Weights of a small transformer language model: 12 layers, LayerNorm before each block.
Each number is 128 + 32 x the weight over its row's rms, rounded and kept within 0 to 255. Layers, rows and columns count from 0. Numbers have three digits each. The size before them is the row's rms in percent of the matrix's.

# layer 3 attention key, 192x192, rms 0.0522, rows 0-191, columns 32-63
116:127169109152158152088136138094132205212136121084165134082161139185082116106130096071116169122101
125:149118131084142122163137156128113119060110167177116163111108111105163132166141146136162121138143
105:070127174131109187102156133106106144119124169118133074103111082107133137156151125083122092104134
120:132119131122121151144158129124133100110117188128108093113140131137143116144198145111111075116108
088:153093114129092120082112175114162136103117109109119124164148153109122114177136069095107144161114
118:173133156109140130105127138121089138133125065127148172080126128129130097137115120139125217102147
127:109122093114154145146126129131136134104116171119115080145118154134139149120133112133128066144124
117:104147117127131137132128116131129137144147183104134059117115117144118161127118118126138052128143
120:134100132139121131138114151119129120088130088116113211142098128101126097145102140106089204141126
108:125116166097124116146176085136132114147142184148151074095119097178170102155151150174150105073137
125:100145070104125129132162168130125123111104149137104098140134122145150137095164134146137051144109
108:065163143106166131120145130116127137147123174111143099120117112177183114132177116125127089124151
104:143116148122105130147139119146133140124135111118109191143163096142117123115150116108126226108112
109:111111095163122199116102128095208181088122154105129095177099101163151132148148144096131102126131
118:150096132132106136138135112128127098117144079121159178133138113108116110129134143141105234131119
105:145106165126093131161154107152115093103130160175179162131132099095155087139100141132130185126153
108:144140163115135144096135112161142162228102095106100165144094098160097181151150078094115158107159
119:117117128128171144170110127112115104137124160131116099143111129139133158104148104125114077134117
114:163069124108098109111125101158136120062125105166112208084153130124123124109165133171130199184162
101:123120141113128115106148152165144099082081094152108179172089138125177124160097117116174176163176
115:193072130138148123124127103126162114097092136153137157179162122144135117142116116072145215124147
103:182111162066155140147163113125130129092142162181133162197111134075128144138149144155147131161156
113:160146123132116145098144108141126133157145063115125174146132138135110101146121108165143205154100
107:173119142139132119128155148147119061123140110159146153141157156076155097142129157129142204124178
116:157130113150141101070128105120142128136117064126114154137143116135127132112087122117136181129120
113:148131155128121112109116149111127115133118112131134189096152125132130115144126164137115181119105
115:160124124094098091141164161125130126085126106148136202138127140127121110107133116136151189119169
109:166117121133135121126156141124134088007122151182145109124095123059159108111142150132111122142121
121:116164143116133137131118104115086127124123187129114073124121120137097144124149132154110070124142
120:106129115151134134125121128124132146079123156150127102113153136143154135120155111125158069159143
133:110172090137147133144133125113128139127114166121120085128138123153126165113149124113122056122128
107:212112112138153131163116109104108089089165120154102171141156165100113077119100152116157157118174
121:134106114124104115192135153144154095087110144154109100165141136125141142135168149170134114128099
095:163093134098079144117148170063117104138075148152145079082132101108132147095169121129101092154104
106:117112115102134150056159123148149103074071119146113213118132148089161117145112136109165150150162
123:137124119160132118099139127139102103168133074118120157139135144139092111160110139130131212137110
121:150107140122122132132141150148148136116134083149132200148121128108103098182114140141140197163121
108:112124099169127116098127151161158164173115088091133170111144107111118146144125108090123154154105
127:126114151111145105118121140134135119161124098118117185108126120116112103132110126105121223153141
094:126121131150137129107179160173163146044116120143125170151117056152159136100161097124119122185142
117:140121155132112129116086139144116134082118103138123184109112099133100125131133122097139177128128
120:149083152131126100098155117143108099114136117169160162144114130123116117141107129127113190164103
118:169105126117105117120140136129129131119142100154142185134118108109139093139105160168122221155135
112:137107124144084105134154143154143108089096088162134161160150132141174101132159166134139162175120
123:101176108149147154165142141147144133117117193121151067134158151144148142119132126151145081125127
111:138116126178156141093122110121116153148143091122146144144130132136123105121084146110116152134127
088:090172088157153149115142097075154198176129109069175104082085082100179159171126119120099142087099
109:147102142153098083153115128155160091081123109153126166113109112133139112091115140161157211164168
099:085136162104163151121182118151128128150146094121088194145143152155122094110119107142151136106134
110:147090156125117148156178122112160147138091101142075185143105093101157090157149180129126177191090
114:113120127150109094148143114161135100082112085174133168118134149118147083105108157129132147152149
097:151165093190102178127108127145141102110143100103105106131149185185145093130150117099119154115103
113:122100156115167071160115136101098079091117124154127091137108155089129145111104114146105094114103
114:139062164128107103144103134126149107044112095161112168132122101075135113146125116128100166148139
116:124157151140148184121113111132128126151143153105172063143140133146115121125117078124112073120102
115:110133115100087117157126145140123112104070132150141154126143138100170158134151136140145121144187
122:128144104111148096132094101099126125114124149107106062156148131108117164116160106129144063138138
111:126081116083130101162123147174125102087130130110074213195099148107133156097183091085135138170153
095:139149157132087171138143151138098119074142065151146155095087142104159115107119174127130191155127
085:184058089129171122128134113135132135107139067111171125134114129099134151149130124144087157159135
114:148123163102123146148148135158123121124136062134173185118143126117115134125135127148095230169113
125:110166115128155154142128110129140145149105146118111088157138136148142155115164130142136045118131
094:165139095141160118135102154146130128085186116145149134169099126153144100118099145103174133147198
110:137108177102135113116160114135134124101146103170120177129174095103128090159124154115132170128098
119:154119137115144116120166153163105129156120075138147182102109153123144095109139128142124192130095
109:117131153110172148150113145148141172127105163096135073118121117110083127104157126105099080126121
106:080158128204120202119139116148146175197106155090124117127112142162140137150108131080085098077054
108:110149151152224130089146126105126147184154118099132143093144122189112114090089107091109168116113
110:122168172147146170070121142108104161167144129088143164087162144081072144151122147113074183144118
113:155108118124134097099155109163133134130131092132119166131093124128134105135105115119097149141087
119:123128130164172156073130131119138159172121098092144165145120095153125157142095119083105149137112
128:130155116129131127139132156120149126096128143123116067151129133144147148123132120111154070094140
122:110146083152152160119131131110136129154133186108137100124142134161097146121161106150139084092117
113:099133099118127133139139098140150129153125169113117072125127141122149135142144144119121050147119
104:103140122135152165132147110104124156157124170094106096141111165149132151123143122104129067102125
095:120105159133127106100152061088137139183113161121126160089181106183090145161135116138121091153080
117:153129164143099160121134125147147115172111103124124158142114136101133106121107143130117187137126
126:101142134177138124087134123084128165221135082084138104131194120150105144129109122102093149134092
114:088165126142170122082118124131117125213141155041118076133147166146118154160093096102102089117130
112:072156121132162107112072087138185168166133114071147150128171122117106143156102119128108118122145
106:083102077127100079123060113104150122098068139104070117123111109176170140136126137082104071119068
116:136063133105111108160153117142120080033120147177100133144109123098131115117158133102156112144184
126:134176127128119143136116125110123127129124145101125076140147122171116156117146126127137048115117
112:120114144110103137153166132154149090038128142167143150141126119111146106130143131127143122157157
101:132129141083123120130095125138110108087083194165097154135111098115159131139163148146143098069156
126:122127144140132101135155123135119112137139095141139200110124117090130118139079135128098212147141
117:154080149142077123152147137137100129105116093156117178172139122141133129132137128094145154119134
123:133107142131116105089136137150116132107133087117101179145119114118105091128122133126129213159145
133:109139112138153143129110129115134135131134147117137087130135127133147158116146079122121055103144
100:119168134169172166181100092134153118097126132124122070167093120117132133100104115121133117113136
113:154099186104068134151146112163141086085120070138099203123105122121157137154110145154115191131136
117:175110109136142094141127149119154088091119096166151165108147139109157144159135096114141163135192
124:145119109156121095109151133123135129210115108104122194096109122117137115117116122121128179131111
115:159088148117144097154133168149135081076106080178117205116110139092146097156117156127173170149130
126:142091139165116117096122115115115123121119107125101160108109121121120114146100122120133207146126
126:140118140133109120129120123120128135145124123136132187111141122117099132153091128106126202152137
096:170160138117138084123117120128114135119134075154128160139141138129132126145117169132095191128161
069:147081073119185083169114087096122130173132159106121089070120133105126117087159154168144089088120
080:164095112123151093143135165182133179079139086144099165114149144119166131159150106109128197172098
072:126141104109135140139098146084156108182098108098139114119141148115117137175122167176148125143144
064:126122157068140121125110146171078167118046127121123154119103175115125130125130154073118165144162
104:169089126145095109119113145166114111071143132184134172121097138117145097116124130099123177125153
093:148099128132106117158130161164112123078089123161109185141110108074155098162100155123129195128188
070:063170152131119147132111109137122132141121217119126104148114083153152138162128078149117101155156
086:098164125118128151113126121120161142123150185111135092154124090156121130099171123148120079143074
067:109131140156129151133151122113176105080130121108159091137142146189124171116098162154105102161121
069:133123120101157099107104102179121076093103095161125177157098107097158095118108124168145201125141
056:132087131150128142083106186162166088093122095207124162134103151198176138076114153144124179074158
069:194115150171138079108145101133128120143167110097091143140098153122100109091162152138117150137109
080:118146119080148127129100163063119150176072141101153108095125112121098133133141133169144064166146
101:162112136130117133108097152170121112117115082158149169102138131110124130137092143134135196121156
082:134108146130164089127116084108152111151142124140152154105132116075090132099119158104120149126151
096:123136126137140144140122122096125129127109187106130071121118138151130136128159117154158071118110
087:105122121123127110140144122101138127120115186092133065145111101150136136115137124155129045130141
069:035146111123121134088130137107130132120179197128144109142110106146144133093106145125107058171131
059:152082041142119178156093117128116104138113185126131123136082160141104101095144121142107097105104
066:142147117099118098132141051095099153171131141119173118164124147133129138092095100093161136031100
070:155081110126150112132102166137137103147115088128151187090166160102176078121124144140099151183143
100:136136151140125110082143151124128148155132085121106145105167119106142123154092140108113174156137
068:109161102172129164099136050142200157178127180102146161099141183140103139141134155132099129138149
088:152076133135136123128095150155167106092108137175105192117116147084115067150134139117140156181143
088:122113179114130114121132109131120152144113074129108187094153143142133113144112145119112199161103
114:107127116123153170139123128124135144149161199111134062140112133140129156121172101144118077139135
094:151106124126132099096136102145158099138106072136156167124144117085126120152076178138116174124166
071:096098159085135100139137121117170150118135200127079134164104152110124140099137135144092119118127
080:139041151158137089133160111124168097055155069158096170140111117108133135138112162118118184146176
098:100089102122134149156116123094118130093127171111122107130133134114119110129191111150150032144137
103:134114127158125127096131131119110172162148065134139140134136123097102127142088111101154185112135
089:095151109134096124143121144091106148145143155097087055124134120160115148105157096148148038134113
097:120177115135130113119131104099097159218108137086108079109125124162105153126083107126137098120082
087:162088119137131108155101118137125091103076091137183181159116127097166099111050145144099193108163
070:117092096117138122106110156117137090109149102159114172117111115144105113123143144114117200126182
086:099141106136155183107067101162121149174113165102122081117127090159145143151076134148132095115142
074:091149124161123140106103174105141152138113103064165128123138135138102143090106134147146123163140
075:090153089109144143141057134120164116146148091096168076153099116137171188130091095129169132171175
093:147144145137119103132186105162102153116162106126164153143124141094128109133124120144129195161130
060:165129158121123161150101125088114129091124173122057156126116141088117126112167108160098082183113
089:105169111134127165111162121125117186148133174096145089119144147172124133119155068127118062099086
081:149118123140106075116125109126132134095148090166167173149119112161085132132135170095121212166141
078:075134140109110150157155109122093135127158181134129062149108105117137123135153087164175058079154
104:089157113132124128119112115102092124177140158089122049150136129166128165123143122123128060123092
068:120138144152122109125134124157172063060146127167117144089136083081178147150134176094170193200134
087:154180136114095140076129119087105155132130130128110191101118111131078099136138139105136186124116
099:136122123104115128156125123095134155117149174115131094121140093125115162105185150120112027091099
068:127146099139158092147125099106154138128118190116137155134138117135129134100158082175130074160089
060:095128063100142113113133147100114164179108036127137128090135122114131100139069116142093123144137
080:134077173099110145128130148157133046066138081176099206116100149103126107170119148085148180142180
087:113128119078114175135109108131189074091129135167142139157154130137150132156134116158140157146107
111:091156143134117167124115124097147161151146168091128057136150111140129158119122133121124052118121
062:193089162099148144171096136098139142134129114117120144159120164085137149136150128094095151072082
082:152103163128130123090119131147149079086111137144119175094137124132150080154161133118161174137093
096:131098122138102129126143107117079136123180179133108061120114124137142149141203097092115032148124
089:180086120147117124150111162114141151100123096157110165129112144082120125128172127123123171187121
061:185087121160172127168142111125154118136131100146110114138112147067113134128172125140122120106116
101:144146124121105109143139142147113104153117048128100175135125127143154083136090127121116193137121
100:082117113152136149119128157123140149117120192117129090137119114146102159139177100155131044097106
091:111098154103125113163130141117123144113097057154120178129135128135123148149126151142140196130152
081:163102164101135113164114129152105078039145123179131166127084114078154107122153134113154116156150
108:127133148118117147132110106120123135126143180097127050131163120122124155140148121121115044138111
071:184057108120096102186126183140112132054179142120150099159089141124166173105171149141150061153149
066:121115108117129164162114133068183090121109174115178115137132139120148143063173130182158037125154
090:151112121140155112137135111172150128067126079148140169142145121093107115136145134112133157141131
087:150103154133147164152142128172142115118156082180083188118101138105140101143143138114120177117134
108:108103129088157157156110113120188108087123148137122119131128126102136155143153147136133077133148
092:155109163106132093119114135146145096125132059147142175138135120132140104141097130128109184111146
062:141117109123132161099126078143125108132149108147140150173125060145120169116125119161150171137192
089:107092142107111144187100150127161111061172133137100144126117130115137108122187149138132090127158
088:162143154147117103089138143113080101143153119140151145115167161183140115135111133112146175135114
086:135103164095160114089111136146133147107153136135111198118110175133146098160128133120140191116135
072:122182119131183126113115129130161122193119181098110072129146138157119130138140113120115057113125
103:156087130134123105153136146133123113114112083165166209129141151135150110130081152142106157142131
083:127158126098132125082105149130106150152116125136092145116128148127123120138095108118139161101139
065:128194197165126127116204133163101183134099157109101151127088068125178128127119152083148181136080
080:171126131125123097124146145158084094076119059154125149124121172197129135168084135109115184098094
099:106120096114143109189166122076129151081115163129149104141122120092120158120184152146122051155145
075:144109136122139135100134136176089127129112088143111187100121128149142096149132140130102167103064
080:129151160129117123101144116107142112153120062151125146122099106135126148128082145099102191166160
091:120169111202143174061147112134101168239154128110136116109140105123100122100105153138146120106111
076:075143122090153140136109161136122121131119140099118067105155117125147123142130104130152100112153
086:104189111168126141138135096063167166188128154069122088109162112146138147113109134156142092119081
073:086188155150117102083110116132116098192113127071112104096127095173110126139056118130101089128113
065:143182115159111135152146103146091096151131166114087035154085125145122108094157150155126064109127
082:145092160148125112132108127158112172079134112138122191104119150119115140131174165115139134173162
110:140120148134131132112140108140124114123093072173162223116109145105150106162084163167106203139127
087:121179098121135129083122098120108098188106090096121156150106140147123101125055143162121201134112
075:165121135100125110118160120207117161134127112129105173099094181137125076128142154105142213161146
094:172102122132125140120125121137138101108116097154140199092143116119127101140128128116134204110168
102:136104117115138074131123144125128115086119061144142184111141131142127109124137161148120202142146
095:161112115194165112098119107129117165187135072101137145105109113107121133131090120140153172129143
070:154141130107123136127145144088082131122150125100168089135191156110129152109156172129153045168172
101:161159145148130103099121126173168121139111060147151187126111131108157122143073168132121208115138
074:162093127113126127092145133131121125150141094156148208155146165125153112130120148070156197074123